{"init_std_down": 0.0, "warmup_steps": 200, "final_lr_fraction": 0.02, "seq_len": 256}
Each number is 128 + 24 x the weight over the matrix's rms, rounded and kept within 0 to 255. Layers, rows and columns count from 0. Numbers have three digits each.

# layer 4 MLP down (transposed), 1024x256, rms 0.146, rows 437-543, columns 0-63
104093131134154150123139121146143129114169157143153138147123119135141096133140082132119116075132110091092147151109139116134118138129141153132117136124120124121105107155147063132118169140101133
125103111103096138174154086157126145163121132151154133150168136142188141113106121144107145132125112144143140119121146094130130122111118066123099109151144189102108124138144108156172169139091136
158165109180148134120140105133088091109139137105095113102148110132158107125108086150103136140109139152132129113118140136142163145090138127160153117146108136171100165117129132127135110132106113
131132105087104085140137120148124138127101169138194098130107138142162095086135116127119165126132117186117108117118100108126137136165073130129076116135108115117130113119145121130105076138075141
113162153108164144150122114125114138138137132091122127144146197131119102146120114133147131162135131150167124122169139150129088133118070079145147105119115078169127093101089107137131157126102148
129132121088089113127140145111074118123157133108133093127100141123163117116099114182124124094106115120152159170138114085110148160128129131108119136070184148128112142146110124133129131129121187
129126085185119148134096150136146123143132127110147134129133134148163132130136112118126152121143106132141129097114133103089147114113120141109141175113143160150142133161140129178124104116110152
103113117133128129128144108152128149152115097179150114138091128099080130128177155102187079129123128118148098155125135137133100114118141153118155137155080149081140120117149132098107130126156131
130106121142157135164141140178113107096105162091106152146132135133145108112171093142130114115135085148127106085126116137098120139120105149131145111151133108179113152076089106106114134148120120
121124113154148122134102125112130152121150132130118094147125151150167101125085126121128115094176168127112126115130122150082149152152132147084161154149123130136079099130145142168107154161150126
143153150137090136118115109121130096148125143124115133124135124155161171113093127100150121133097120165109152134100138102134127124096116103149151158122148137152117130118143131104104104128137118
127131096138107117131111103127133133075140125142154135165127106129089150167119129132098160132130138147129131108127090109118128146111133116127170174150121056117159145118138164088126127154154127
113127143138130090131107131173139114133154144118118117145169155131116148138109108121132096118161138098162102149157138149108118089118131128125139160163162136133109120129103104107121105168146113
087093155116117118139152141092121106131120101122146125072113161133089121155147140150115119147116113146115125161158116061138104118171113105129128106138160159132108114168126114157107144103120117
176108124120159157137117122107098178128152123104141102134144184183167183143096156110137132148121075158123142179113094131143171129142155080135147118106137134150138150171133152161145127119141159
120190128155144109102138142045123109111155165099081133132134129201100177155155112113149132137129116106152072152147140095116124080170135134182137131087107147117162097133129094097148134139105097
161082166176091140129135121124151188147161120069165132087103127129161101139118120140103138107145137117121165146110113160110107095119096170110091153113099150162119181129114176150161146094158067
129110109140156162135078163111142080174115114079170118108120105150093113134149132095158102113155135145150078124105122126099159092143123140137164135159126093090107133100111146134125154183116126
122126135149119112141136128136114117116104123116125126146116181141138119135117100146126141132114124150124090140133115119146143118137119153102121140136132130107144119097137121120158150128120126
137150123172166118112165134160101136137163144120192158117118120151206122139134147122125088145128141119111154114107097122112119126109134086128121140131124155150108113137118100147146101109171151
153139141145135146143152088092141169138154116136114133111091090136121112131126110167137151113147085154111150122135136125160140108147126034133144162127107127143152159193091143108133118081166124
087157096136101176164159114155120124129119153121153119110151137117145134139140085136136170147145156140133150123111165175154098084156156112085168100146159142161135148129121137138129142148142151
133141130130114142145140146134163131096109135113136092133106147159125133121148104113101126108140120167120122106115129145149120113112148103119117131111117139144143121155107117116126132129148137
128172136118114147138118154143113184170105143113138167107139132151094105133125144147116142161103097115115131127068096159102053149127141162180129151087079172090144113090122148153140155169114142
105123147150130104107112124119107149119116159151155150107152109114157127151124119150130176127186117137116103126077080130121148126168135102137139100152133165054137110165149101115099095073125085
136098141169099131082134158082146169124082145103128136173144108121055094142106168126147182137136135119157142127155120136123129097130127139095122121161158121104108118112189159127150159152134122
088146117151138124123128108158119121097155115114113112125117125141153155152169125097130099119118137135117151095121100135127116131124134127119134135172155127117198136127126114121123154132113122
058129144119118120142118137138152144155146172156139113120119158104070139123134156076114130123143117148127105130100100061088141114160104165102166118065090147125126096185141113120116099132113133
121111104101130136158145142122126126118160099110174113110093151134129119116128117136117105120154127148121137140134103083117099143149185099114134073180115180127160135173122123153166119076093145
132145141103146104127136071155088103141128127147162134108106110077154122106120110146090135171103135129128132121145148071122139192162104147136109116143154123172111176200127156042120112176124103
140126163097134135166142141147115198138096118178151119122137127162175151124142114133143125147123113122148166121102154131143151118114165171085123133112120147116132138108159087150117128117093139
085116162141141104137167116128108143135111143106150117136131110087151169117137129116120094170150101188113192141118115110130135128130127090076106133140151133141110188112144048154167176132118143
096108142120150166157123075172109122141122169141144102118135120151115106095125183129141135163106097130110137120127138138121137136154117170153149147173127133163143113111129123149136130126098131
086140123153141134099168123132132103131142106111150160135123132132095155123139150115150084132117075138090136151124094127091113148159113103141116128111092145183149097117120114135164078156148121
097162130165107135098168100107131147120126134143119158160132141107144180121129113118141139147107113134088150102123093156140125173162115123129103115144127140110108115092119160143157111159092163
094164139112139160109111139172127140126167162114111116107163155147167142122135104127111137136112115148091128115138123139122064139154152121105161176142148127124135128182123140123121095130138129
129125076187129100123147137104133127134150098117090139157117134141149124151150142140108139156108115146110136118108128094113141162140203089091108131094128128113136193086148094165137156128121120
091130108113119166144135167129157112171185097116138122158118140134136171151085151122103103148155116112114128144150127074126143144110158141081125142152100113127050169099167094146128141143183139
141152155103130150099124136134104123080135138087173167108148150167160124159130072115071183101093152098143094125139102139114095109158105160159053114097127137159091139156108147125170101130166161
108141120127160111112100118136076169126152103124103108121122154108255110117178119140131112166140141134109106121123157126090148154073176112124082146096170117140111120104114114168087140141129141
172101084123142151124157163162146117119128105098121164118145129101166157114121147139099133134140096167141162131101124108099090075150130116080104147088121116125118139128130130139123141165105134
160115147152130132105129121119133133118175096115126163114166151145187100125158084125115102128112150132149111149108141094113132105145205094119127107131146116135083158114083149102141135132118116
093136110115092098160152182077147121101080113131147125099137102118134109136154146116119140116156144127111170134154130136093146141106096174117054111111135148101149123100142139122140120107109096
125104112099136179124120105153102126169146111149112144123127114135135121135141132130153155149089128131115168151134098067120168144099163174160115178127126137144097149120141132095104146125125133
113086139086143161086104143174154156117133111121133115179136110145121161161149135191138120114120130136147110109135141114133177135139132115101095126109142120069120132087072131140084102130114090
125130156089156187177090134120116109102161129111145136115130102145188089107162151141179138196111101119154092146117105159108144150110120108116186153134140141145096102148136139078141120146081141
146123128113120135142127128122131125111146136129125118123128128161107163128119084092158125124163134120145136132117137150138119092116134154152116159111106119127130146127123122117118135156100111
114147117139099138146085143133112110116136095095138170101103099138160110116140128146116141137109069113139140137126126168135103148122087125150150114151148151150145167130143163118103130137134104
144134165116118119106147102147117120186128131172131146124142090151119138148101146112141151159127141168147153134109107130089109095142133161136183093189097119147180134102136098184111130147097170
131153107083125131129140081113102076146152121081128115128118134097094108128123127107158102112097144120115116149150128147101128142128088133171123116127130099125113153119149170098098135141114103
123137123141137106159179129139142095149136119093131115113139081084088087139141137128167105119174150121126178145129158201126105117152122125111110163134113144098104112119105136063129112132123101
128124112131177126129120143148143145151131095084147118152124091082120121139082152149124152127139102070142110148148175091093160122132134153133118117099146109164139102076123110126149153103097160
122129087106162130109106127153109147094067087147096150140116159133123111086143113132086145175140115112160099083131133150149099109118139091142150107071151108170118095141121123125139154102099159
135103172109122152117061094110133154116129111162123174144089094119140105124108164149156109128098103128148137163083082125098115114138167099131125123102111137135148126154129084141170100129119153
141118128091110123121115125148132135106105128133098177119135130095186113152165141092132112139117152130152145157094136116144114137115113086127129124129126124152109109131109078112109128172145103
137129101069085114086114109172094149130116117124129186132117163156128169183162077149124122102078138129133121125113155048124130127104124129135177135122149125100122138150138136134186139110106162
150076144097104142140109169155107137100156087160118110132122121123151169115128068152042070156104134095176150150132151129121115143116131122127164077128101131104114107116142141102143101134102094
124105094085098124117170099150056149175127131148079134183185136129089168102094145147129138159097165132115100124129100188091139112121155169137113154083118095094175164156198132120121173085156124
143154178106164127124133144159135125124123073175108190174112108123121148117072103132134153144105093160156108193102122147139131112143127124137161159098142085078122121118155088122136119112117160
132120161188133080121072119106120137152116129115099144125130098082121135085116146077129093123158135140168103167086108123142132107152103144136127130128139132136152169115163119159133141093102177
116111137157107119170122148133105111147157116149143178189133182136122125091128076153143126141124167131100126173097105110156132156165115146173140120126138112133113122089118133140126152150120142
142149141093134121159167127125126157125115089122138113097114133121229159125141132135143081121085112163116107139130102106144133149129142080150146123132173142100085147144136105115164099143122086
139125134111129147120100122128135116129108157092145107116125151129117152162133100116145145112166135106139147113103116127155133107110150134124131172131125113146161130121124123109123132173129140
139086087072157107093125156114093110152120133095127096173105144150195076129115126127102084110099139124135130075120161105155108144175119164138123110094105103141117131131091125123145186128070133
145123125107117139130115106148127104133119166122114134119135141154116156112157098106113170135142120126118150147123148136163121127115138153180123142106108133160126121146130132112125122130138148
134131168116121159122129125107088125122119129135137116145144111093128131103101126097186148103124124111135120088118134052152120162127156149127159146156114143186105140138171125125137105155120111
120145115122136123128131128139126125123137105173120106149140123126195139115121096148129106106071108101126146111181143126140127119090112176122154141121103109104109150092167085120144096158113158
124132079100130132119171136163124128129139103095136125165153117161225080135123191132132093137126097103147146155114129129127119134110121112122117141121172116169126139116137119164118102117107175
144118136121134129121097103103157132129122123136095154133147137182129163169137133181150150112128107150139128158145127166136108080127102166123126110124151150108124167158121120159123152125197116
121122131113105116107134110170113153132152143156109123176121137140149104152107097166134090140124135170126158124107112133085138133099160118121115106116161161120113146136143099123116109140148131
139144139119123131111097128137156116138109132110112105159115122156124160130133090128118133140129118142134160109121111150115134110117130134110138160131093142125140138135107131120123128163095104
122093121142160141108141164120129154137076165120161120136095115127147145126157104144094100135139110127112128145105151110164085097094184108146114093124107118150123155107112125099136151128185169
102134121155105148129115103126122126127137132123121110168074121166103155125156119122155128122113100120109110153137172109096129108110141138124119105145126079121147132067095157128126113125130115
124140098085100124116094142123124121101098164101109127126125151120113167151124102156106102119153099145107169116165166153121136143128175120113169151127128145129129114125172063124101150119150165
137130078117108140087117143119137139156132100130106150113126155114211119146170157146116143119143104137129141158164144115101150120166167142144077122134146061142103148120167126115111139121115095
130146179105122157076121074147155107143091129134145155117132091109085130137135099177139135119114140119077121110107153128149112111141177148157105149146138138136158160149102113132138134158162122
158132116212099137110139124168118109151124126132089120149126122173103111153128104130100131127143126087137067110130146170138107098099149165116130095133114099152157160116118146156145127151150132
117135129113172121123159145157126131139128108122094132114104162130231139153091141161119090120101118133103146134124090114106148166150098125105179147115138140122124078160089153135099176114125113
143093160106126127117121122150167129112103132138162110123148087121173159144120134152131138140153116133134140114113123098149122118139133085115099152139143153133109149129100125108163107169125113
127127126110131142129151129114132111140148159119142119134146123134099127090123115110162121086093112094100141124118141082159133121149137172116091100126157152139143116076138141155122111141130128
131154146174110136152127104146106096110153087107154102121100127156154138173153101173153123113102097153110141128134105136150133135107160084120142168156152122166105147151113157155117145125107155
131156122202142147115154133078138163123097120148135109198120129091119151100119100085185115110136080105101128139088120102145160131093144153113161051095142138139167135101112122144142185132140117
124149121129150151136144121152132153110141161137130155131117070151113120099057114173091124109135157170118115112114101136103160105124049115149154154111127146179130137100123159108104151128101158
163152126168135168102112129120187140084101137135179151113117126126136080149124149148137103121108120157145117107089180130117128121173164155131148155119151128133126139113125150121146127158116123
130111140135114157122124132094181099151169085146135119118117127098127143132136116125106153122130149134129128136149118077125170122142098155143129148126154138123155134165109134132141146138157108
107143151082138139134078149087140197131146135179140127119130107108110139152142143107129151116147085214169140095121131076183158133167108079163156148115121063129099137146117178137112099093107151
125142137170166115077087103153129138120144155174165175159132103153084095114131151114139089153119158097134127154091099174142103108111150080127095120130139138169111116143167176106099165128174157
123123084146167196088148130124091130188123083128131130097138130166178137135116183143106135097100072099095181147084139096089118120119117179130112108128129138159146129126131121153110135125133161
096158112117140145115176117140173053097135165142154095113135087195173103113137112151126137169155110083110088112160133115149143199135153112104086128144131121100127150125116075115171157109089115
143128098141116127123121123119112105122160161143119127136159146143150126129073127132131093108127111157160132173157111126139148111127104140101121120112122141115139151102154155175152116137154141
144125185125111140170154151129130115140120144139115125106137110123141131128121141098135117132141096128146119151101085160132159130154133095163151105134098158145156167123093122119163110108112086
137125111185134118143114175157167122144107150112103141133140131141159162160133110113162117101116138133128154176137133134064154126162159069080138087151109124108098147127088143165180132131111116
209087127111183127112106146159157087117121148117143131130091139109108077132142124169124156100093135104163130114138071149139103098174116124125117176091133100156088133138131115149142134132093112
137117137137134135147137143140107125138096119135145143134120150149144140116116117130150142104140100122135147140133146069145154128140126094108131107146156136131113121149132120198151131141124133
126166126166127106134150144112148108084126149124182140115119097170087149143147098104161137093093139098126117149138137098143141147138117084192161129164167107162132095118112166163163081131102122
144139143125135086132090150131127118123094114069144090119143182154146092145106115087151083167071144154085120094158151148060109155117162124141082150110115105157143136072161093145153106127158143
145122149080111110132146144123116130096194125124153133153173126133117116109156167136164132105104130108112117150105135128113097105129154127154151112120151111115145159143132094096136125156108113
129149143131154122138107145111134134127105120114127107105144116081182124153118099164134125154146155088119117116108158122142123112139126112172116123128118120158142140134130098154164160120132058
126100125132125166168119136146153161071155089131157158132119095131124132078140143107104183120075071164140085148111149119109120127081081164124144075111157158082150194134146111120146149116124082
103106132106080119156172112152151102127145096150151120163126107137154138112102147153158188098127133118117116122120154130172125135151111132090098153137164123147089104119083103129104130118099135
102140127101134140160155146140068140168147152129176143113135110134139137132120160104099148140201091161103112172107178176137114117123107164088126106120224150126094073159120120078143160142149117
121150166118112121122148105157080120125164140141151142120151079160135138165118123108154144140097104149136132115127161147201088114137132152155142074132096149152117110140107081141100101131105143
114129104104125152106140087160119142110148122142174130162107118108128107136121133125107137123176068140095200103143111117153134121105122145129119124134130163120125105093123127134125127138135098
110185117159104136160162117106143127139165170081141106122152112118134226137057141136134122161125210160143150120149122118141127154129159123089173115103107108101143115145154177139103112097134149
173098133140111159143145157111131149130103100126150080162147098161098130128163124092125096090122126117131166082118129094089135100130168109135166134190120136121115109118175125091144125111088120
125117169114115142179140119130111111096156155145122137092095148131116133122131134173133141111136101155126138140132167134130158107135129097110118137098120164118105159120118132144151111138145147
142089081155139086137131116096109150122138111111105180152169109157097139129115118131117130125141079117103141095144096140118173118117143131102115147104147093054160111100127114106092110139119130
# layer 4 MLP up, 1024x256, rms 0.148, rows 438-544, columns 0-63
150168099095109140138144119109145122124101156127157127106192166119107129138198124162150161113096104107135110141157117122103043160132174127096113137152111113129083150092129122123142133106085099
120161081125134124133113125156166095150110121165121159165128090117163140110099109110121129144070124136142107102103164149123068111141150123135165170133127145148177145124146167145134102168051160
184131132090125149130139164135127154127152126134112139117180160128112123136119136086153098109146150153182112104119156098124145151092163141110115137109138114107130123132116155150139103156118152
150094151145152134122132124109112131104152149132103105099115149099149083126151085124164116104140122121161162180139132155148127108112124156103131138093091128143146136135139138081093090112150123
147151118126087096150143131114118136170135139121137161136155093087108120140118129089165126154126160090108108115146156131170136130121098136103127101089120121099107176126138140120151117137108102
128100130118120161137166107132126120125184136148122134139133120105147108164140129107134137161142148068100121130111120161135132124144135161143132129151133133111138187079172142109140144157116152
150120138154085133168163051101162114139112124109145138162123144131098116141092128140142108110118086106117136137115100118142147148171111118112140138102126143151151149098130153122142109098128131
122124150067146126129113161125086106131113137135118148114115111080145089134171069094113133128154087166114154140122108119135135126094124143100126173115119175137117137110133166114114158134116135
149178082157158127125177108138149101141124121142123128100133171132120137106139147143159077136142122110134146116143143111151146137103122112139154154132141088120137114096137116153107070116114140
114160115130156121140151135125136136136129128088150129108145113134103114130166120146110112136160117105113110129144121109128105155154104153124147098161114132131121117139130099160149144113117147
085152128151135162124148126128133106127132122108123122129143162067180100151154127131097138148184117115142101127122151129167089112113144144105189123128153178123138111167128139141124128093151119
197127107096164127119126112092123100158152095154114122126145123111155139114184161149148179125121121075105117143119138122120153095066141096145132152132111090134116155119142128108131144151139134
151125110130104094102139129070127164149098117129149122100121111176123132142110121125124123169096156108120101137147107195116111147139161145101147126130107167094168115150145116135124098153156157
128112097120113179075135129119143179089149095142126109116159156159115159168102098156089102105145114146093164168145145150137144134149134114137163125135101136105111135158093129125154090156102124
109100168038112092119125130130147150102101128147098139119130116122139077132149154113105128116124145079092119158170148103099121132158111151047111093110112164101141148178144113124122177091123118
195118144152102120142093139159145142131155110176152106145152093137088120100153095145123144085140099115123137159142110136135119115109153154135095124128141133137120096145127126128128103143122075
088122130135101094083135164100131123131111109108101169124139119124136139136154109117135151169137081097119119121136125088158118147157101110100122166138115114127096108134140141144109095101114113
100123136132141112104143115146129125156153134135123139105123105126108099157156135120129147129132091094122163167120123139107124115116119136159114116099121140113085128151125125140124123098106131
136123136115102124194122148120092128127100169125123099104112088083148107111116135077138119129057141120171100120091165152116142122085124078162091132107125157120106121144131141130129143083138121
152122116127141100148137142160113120143090120131111126106166152135148114130152129137136088134077155100111154173127164169089140109153148152144168168094171153106089175135149087131125171136075164
134157122086144117128114103137172119075103100140144126156101109148116109139090085139186191166152110148136112098117118093100117130122113156128122135120116107110114119110140126082148127103171183
163113118103139112141121151096143120150151126121141122114144124103099107103134155138117130147131142159098126144138136137108106142161115129117147112143122140127098147138142139142173083114111097
117141126129083179105114161108162112114101120126080109114149110141131126098149166135173110112110141145144089142139086173150142110120113131126173171116117145115156125133118136142110171170123100
134192164135123123115136139128126149136122049104134132122127179096192116134136079068116087081105133101119111112162099098130147111094129149159116124120163144160122134123077106129137139162117116
143126096131125113137112118164120134137149117092086116138116113119045128125140114144119147103086149130144085119117127089163136119151127142120142134140088165122163128137141142163144113135167143
160083149150134127157149141137143161143094129113107103102113106117137186158114138126165136136120146120138105150121163149154086107133139105126124148094168141132088124128102134104086135177134119
108111111114149147115133144146129105144138139128109147111123171164141118101124089155146093134134115168110113148130118112127093107142177125096135138110115094105074115126110161144110095165106098
142136134143133133119108136084113134111122154123127144101078147121112114100157111118137135109151129102143139109130088097139148105088144126159156146154112142136086079106132155159102178162119120
155111127113180123135136110090183109136099142123154123154126158110165089145138120124123133167114129133126124138139145136144162119121061125091123149121190118143136153147117143133125181148118118
138121117121112124162179142058113178138117087156144101105125094154152125139121129140145086117110116111138115118126098134096101115132137133114104123133104124127103127151098153131120129149112117
142114118122145149102118150110114093161089136119163116166084097089122126154092142113107130125147142131107160113145174113088123150131148107110131065132127105112139136062087129119087127113130141
119057111125160105139107123112144155112116134143127112068113129148164116130134116115148112122183121134132114138122067082114107123120142145119155085142147100146110091175170130113176128163135151
125159124120140148097132149137164170130138165129105129147163158113114111135107158107105140149143168130145147114125143085096104175130115120131150165136138084118129166131133121186107145121086112
150122094136095149154107159096120150119109116158132130124135124111116152121100150101185121104147144135135127088109137128138165141131142091112115094110082138104130151127090117118160156157147131
097114134128181163137129150146128078121156158105151104132139137097139135148134128078140106146193134151105151096114110098152110142097134116135143148123127126137115124125130099138164099132141167
146150139112117149049128158108142190088148116131092110154115122117156112128133130140105142122127139172115110155140154128151147081145145151072126134153109136080127110180104119154121095171157098
160102108115128143117094152131126144098170179154129135095139122095149100129157119117089146143138129132106105144116175114093136130135130110159116141102128118097085095121132147123173128134141153
103105097125201158071132128120140111109108115108125129141110133113155136141118146087176147126084090108142124099160141160169118136066115138135119087105108119096107104065130139133124097152111105
130174126091139155110141118090138120096129128134122106109151149105106114114122138150123078147127115092137128156194106174122107125193148104101099116093155111135099173126160150148130110110125110
154094115152174143126110099134096127131127118082132081111113149100130139133147158110113145166137142116087159192150148114090149145124113107129133119156125154140132131108111114127101130111118143
154155141096121153110136152106130121111133112122117126116117142115116108119181114099124114095131130111199103134115119141117178115109170125151127155079148109141122168125093124079123126136138114
102090152140113097100127137079157123081129129159125113135136147124108136129164140138065141121116182088181166120182134129138150126150118134152154124082103089102128148144088129153130129162137138
153071133128127164166184125141137172098135112152091185093150144126106139149160146110148112121112167108133125130138112060126156141092163114130110132125172119102180106175154125132118128139118106
144130127126111087132152129103140123148100121125081125145135100103195152166096124136129148118123160133169119159164088156103127155102144161148158137144124112134136142114156127105129093086143109
129144110137110098133116116117124079123070134130091097113113119147164146161133176140152075120127148126160104104107149115097068184136102158105138123097147126106155125114138153152122183135113139
091159113149154144114128118128161116130125102117118139110118119137107119113146182130125132108131124120101140137149114106129154116134122116106115104114151112105105121168119117119136093146154134
152141157113109115077130120091173150119125149093132155171123132154148143124097148087161124149110120115134095142147129122114152126156095165090082122146109128117175154115105149138144123160110107
126113162113108110134107090116166166117108116161101144090125138118172111135111102143151131105155133109110135101127107122136158123127118117099124102100154131129095083121141130157137155147132149
107148114141115136144128130175150129145157099165164133107131115125111120115105156108095113093154103118169146088097125064122114122144146097139125111168134174139103100147164144142129161113145130
124097146092166160095158140107152126080148129135149091157148142154128114081107138137131143121137092099139109131117147141143123106146089124147142140121149118138134138112058136141139136054127140
143134108113120121139121139152145146149142102133139124093125125102134137141068147121118142130125106137106148100139105129070150134098086132125129127131107167131163137122159168122081146127146085
149115173158161132113140142143139130140106157153115112122103108138130100107118142132145139088073122152095129156161188132094145103136091117143135128119081109087116137097127076125126110163140131
142105203150088098092097192094138096139141123117142110090129119127185150114130164145125103108112135103173118146133084068147174114094135139104155139091083116131101119143171155148180135129121147
103125118127137136122143156116121109143133166133138108134130115128121117119121092107148130142124143132121089119164122128188154102160135166126103144109131120158080116144101126109156157120140114
151133153047119118136147114121131160119133134120136099135136128118193102122120109098140103073096119152109152084139136122115145122094158136106152130137081117096138125150146144117105122112153107
133150122116112108119118174105170127105118103141117086151104102108149206153080135122111146115132124115104142097098116140130135086112129107160124130123154110121158103119096140116098133088135094
146157046129095123085120126146165117094125168158115100198121085095189139142139114154095135147098131126143104108154059174164101098200156141115106157103134091103179137127133120143123163090125152
125143127133187096121106147106180150159172150207139133090119115165141149111115130147127129115135127145156097143120136100119122121116134143087133151107136174096156156166091127108079220128143119
113098122167138105093096079132153135150125107145144126098157122113082137157119094130113094119144134158160113139096108115133097053141138138126102151117117154147160151139099104112106156160120079
113106121106126128119130112125156085098116114102116141112136130088150147147148130129127181161169152141122114156111112153151146156163155143156140118123146133133130143127138104121151154105164151
176124123204162139137128138120116172084149141079136074091127129105180103113140104145137131139110120161124160145148167136121103128132153130115117148148155084112112145143115213108126144126142114
139143098155140134148160105134134160123147127116120134153127133131099089096134162104078101106153134110149120140162138122136131141095103119133111116145137125147138116129125114177152116119095102
142144128121198139120147111073092100131124167186117106095112119140135164112149143122103139136096154120124169140120120142085136179141132183075120178137138123159138112115125120141149126105161097
153103079126144105117106130118143150134130133090139121111146142114111126138143164142130126154125100148075120117129153128110086149183126140136133141143139129140086102122128145148099104085077147
116156136144117174136073124076066116129124122165124152131125125117141117110135107115170136076163170140127098135115112120072102107166131101185111111151157066130071141141135157128122104134118156
110128102117110095117116131132124112107089144148128124105157145110138168124126145111118132156114095105091127142128097148108084103088156156119129132176099061096146120159158129141189134131137133
119187107110104101141126127144150145129155107109118122111158132144093134098148082118166135168074158082140067151156100165157119157133138096119085097128136147111115137164116105118113147095117173
133123139105126151156097099126135142103160163115137129115132156119141135129131133139131129116151134127165130146149121103167160108134152138146144152125085147156109147137141106122079126114085077
102146142170132145133103127148115145107118108122097124110151142116144135091120132122108135117135143078084113133108114124130104064140152176156147114144123127131114145115121139093129128121153126
168129108136131135132142148115115088120113105115110101125161134126114129106140150117141114144107133092099107145141108129120162175134075140133154129123142103119116143124144128118135113110143134
109105127146097087091141149139134150078114166202147143132126171112098138161120142147132085159159138133107087117153136138182149142163142164160142153126100114169119112131128138122167121140108132
129102119144112115139130127161143139174072117152189115125151094119085138119093115133139088117160176108100086142163132102184107139105145098141108161105104145128127125185128128124118095133118125
133116113177148099173106140137105125171123173136151119155122118135141131102139139128081112164081110114149146150113143145116067123148136148136149110125137102109139111107129140147147157159103122
118157128090162134118071158133131136155085120084129156165144102142114130105125113125142120107154120123129159093139145118098127123108126121154104094101121104124097129152156135115096150147116166
143132121121133126122136169182106148115139107116110095149153122088176124121118169105122176096116125154117152140084110134160101074121110174131116088130093104142117129139123133109100132163121101
136123128167124123173094122163157147136073109136134097170173103148142150068129085088151071149135108119138103151137105143143090118103156150144138091133127146141171135043155154161129100142118124
136176113134090152127128160139146101119161159153130116170127115065167147149119148160149143169110119111149108124133194107151081117114127176167118151123138117172107153140124097150120149117148148
139114108173143114160113175114152124128107103128148133110133117135105122157115152093153106176122137151175140113121125146117144167152109163131125142107108140149141139099131121094093083080101129
100120140122154127112108075082115153104107102166146147172135144130145138118162115129135121150133127090142143129143189151119146138146127104102114123112120133119132162167131139147147157129116097
096155129102108142117068102093084094133132130182115138094150128126138098162143115097141121141090104140186114139166133131113148099116140136162107125112101137141140092114091143078161103128164164
113154156135137123103118166091136149123142110159097071094109151116131105103137139106140122141161132115149158135169118172086111085183115159130107129116149158090127142112132122132208149069111101
134118141107162130140117129130092166091142144156152134116129137089119141136125137135107155119161157112116125157161162159175120121122157105158140112087124130071175126136098151153122106136087103
120163116116095091139158079146198107158141154167114162167168141131149106148047099102132164124140079113121167123137143119112145126132181113117142108164166150145154154114184124093118122152134133
144152156135113119115124096113160122102145136097153109132169129125117120143184100087082145128156132120151113129125095135144165135150099122141088130118120113096179136187136150115146102122138140
128131175092156152092108137130147124139108134121118149122126090147104114114116140083102126125143099133163094116173169120159148111132160099159089146136152149102132105134119139104156185123121150
151092143164141110145105144093112140119162182128140140153127094119133139141128154107159130167075154141117114160138117128131132130118107127146070112107130162122131158127131189147115133118121146
166097130067141163130129109153105131077099135092137158152172125085130129108088117130123126120107106065095107131132156167120131144141113099116111138130122128099101117110114136131142141152138116
126101088115148147135165138092184138114096133185128110083129119173154104115154131121140145112138137160143155134131134140114124099162128136086135169134139130115128122124087140094151143141119099
125123165111109141120144093128109122105114144114113133121084127093115107150088103149142118081112111117142124119144093090132140160126168127125103177141166143155138126196103109119183169097103081
159113079105111103090107165141103169090110149083174134154123131101152131128130152134100089086127164098154160097128146152114104129110100125080150126099097085112145168101139162132094114127118172
136155125116155062145113170139132085132131121150175154071144135148148151129157119147140118125114139127141128143158086140137131131132159130111133117104106115106145160090114135156103185153179083
135082145093151112114133158152121121135135148127113145127111092117130149186117129120131174082112152130076126056135135120091144132135113118151057141121117112131152123124159128142130155133118134
161100130137098113103132143154154211156126128117103142139131142142108123185136130135171145121171199114124149170142107103092133077129106144126130132109101131177128136142140094122127158114101112
123120143115135155140168116171144119105065147141165104130170126128097140163128104138168149167092109128126125141123132140143118111144092141087103121123147121137128097127141156137138136091119151
123131155081145153166119125138109143109087150121117109149137113140132100109100159150156119130114104119120111149110148148163097111207181162108132103140080140117107149111118176126078117060081131
182136160160142121143121113080142118108157134171155107164101130099125085075127112116144109116132062138170150148171145166152134154175144110168164152135088123097180121116081129165138097122132112
154149173113118127096133123142113113130178147133112069148176134123144116116130152135139105113118142117122155093142145130142115137141180124107132126141099141124081139100138113119142137124161152
104129138118145108139101158094155167141121146138125077109117130091106102098140141112133148099132118132144109107097092160153148145145141115144137137112114146120146141106145154095151098124114114
128125125118179136153112084122161111161096139120120094105127076120156096118144134151087137113157114101086105148143104129119138139128131118135146195192170136095144114120156097147113074141122113
136123045085164129093151140103102159164141104164176091095112111112147142159128092099149095158159147165139102102159134150078149093120124171147080132145139133095105086135063129150076134171128134
122159143121095110172107124113142139143136145146115102110167112080138145132103095152139144143125178073180119150184171117123127137139167136111130130149093150117163142095133144108140152115135138
154121124164150113090126101156103150114090098097136134142111122132120118145082136112082081147107149103112156164120089142110121147137096117140108126100111135096123125122124102060121163130093144
132117128080154136181133160136131148119126090074090097187132089115125175141102099136137130118103133108115142117090099087152201127119139150100107098123153139124142118116126138101120159127120155
150167138138151123141135105114122095133169115148147119115106105118112107105115118090114117123149159166127120142138136163143095134131179142137115153107126136117124141120122148075136142129123179
144088043137090111107134113145181122121116097136138115128124109143149138156108165137097129155120141152145106136140167095186125136102145167154112137129167173135119120106086128093144138108096093
147118110132115103121109123094099173091092119166165121121108101112144135141095139140125150134143115132091100127163172120124134159172157125116131138152140121100141127137117145104155093119128104
180110116121105112136122115107147150047082116115141088121101105112188141153083087091159116083153123117146137141114113112071115128115117156138129138092092135113189151153141122154117096120132097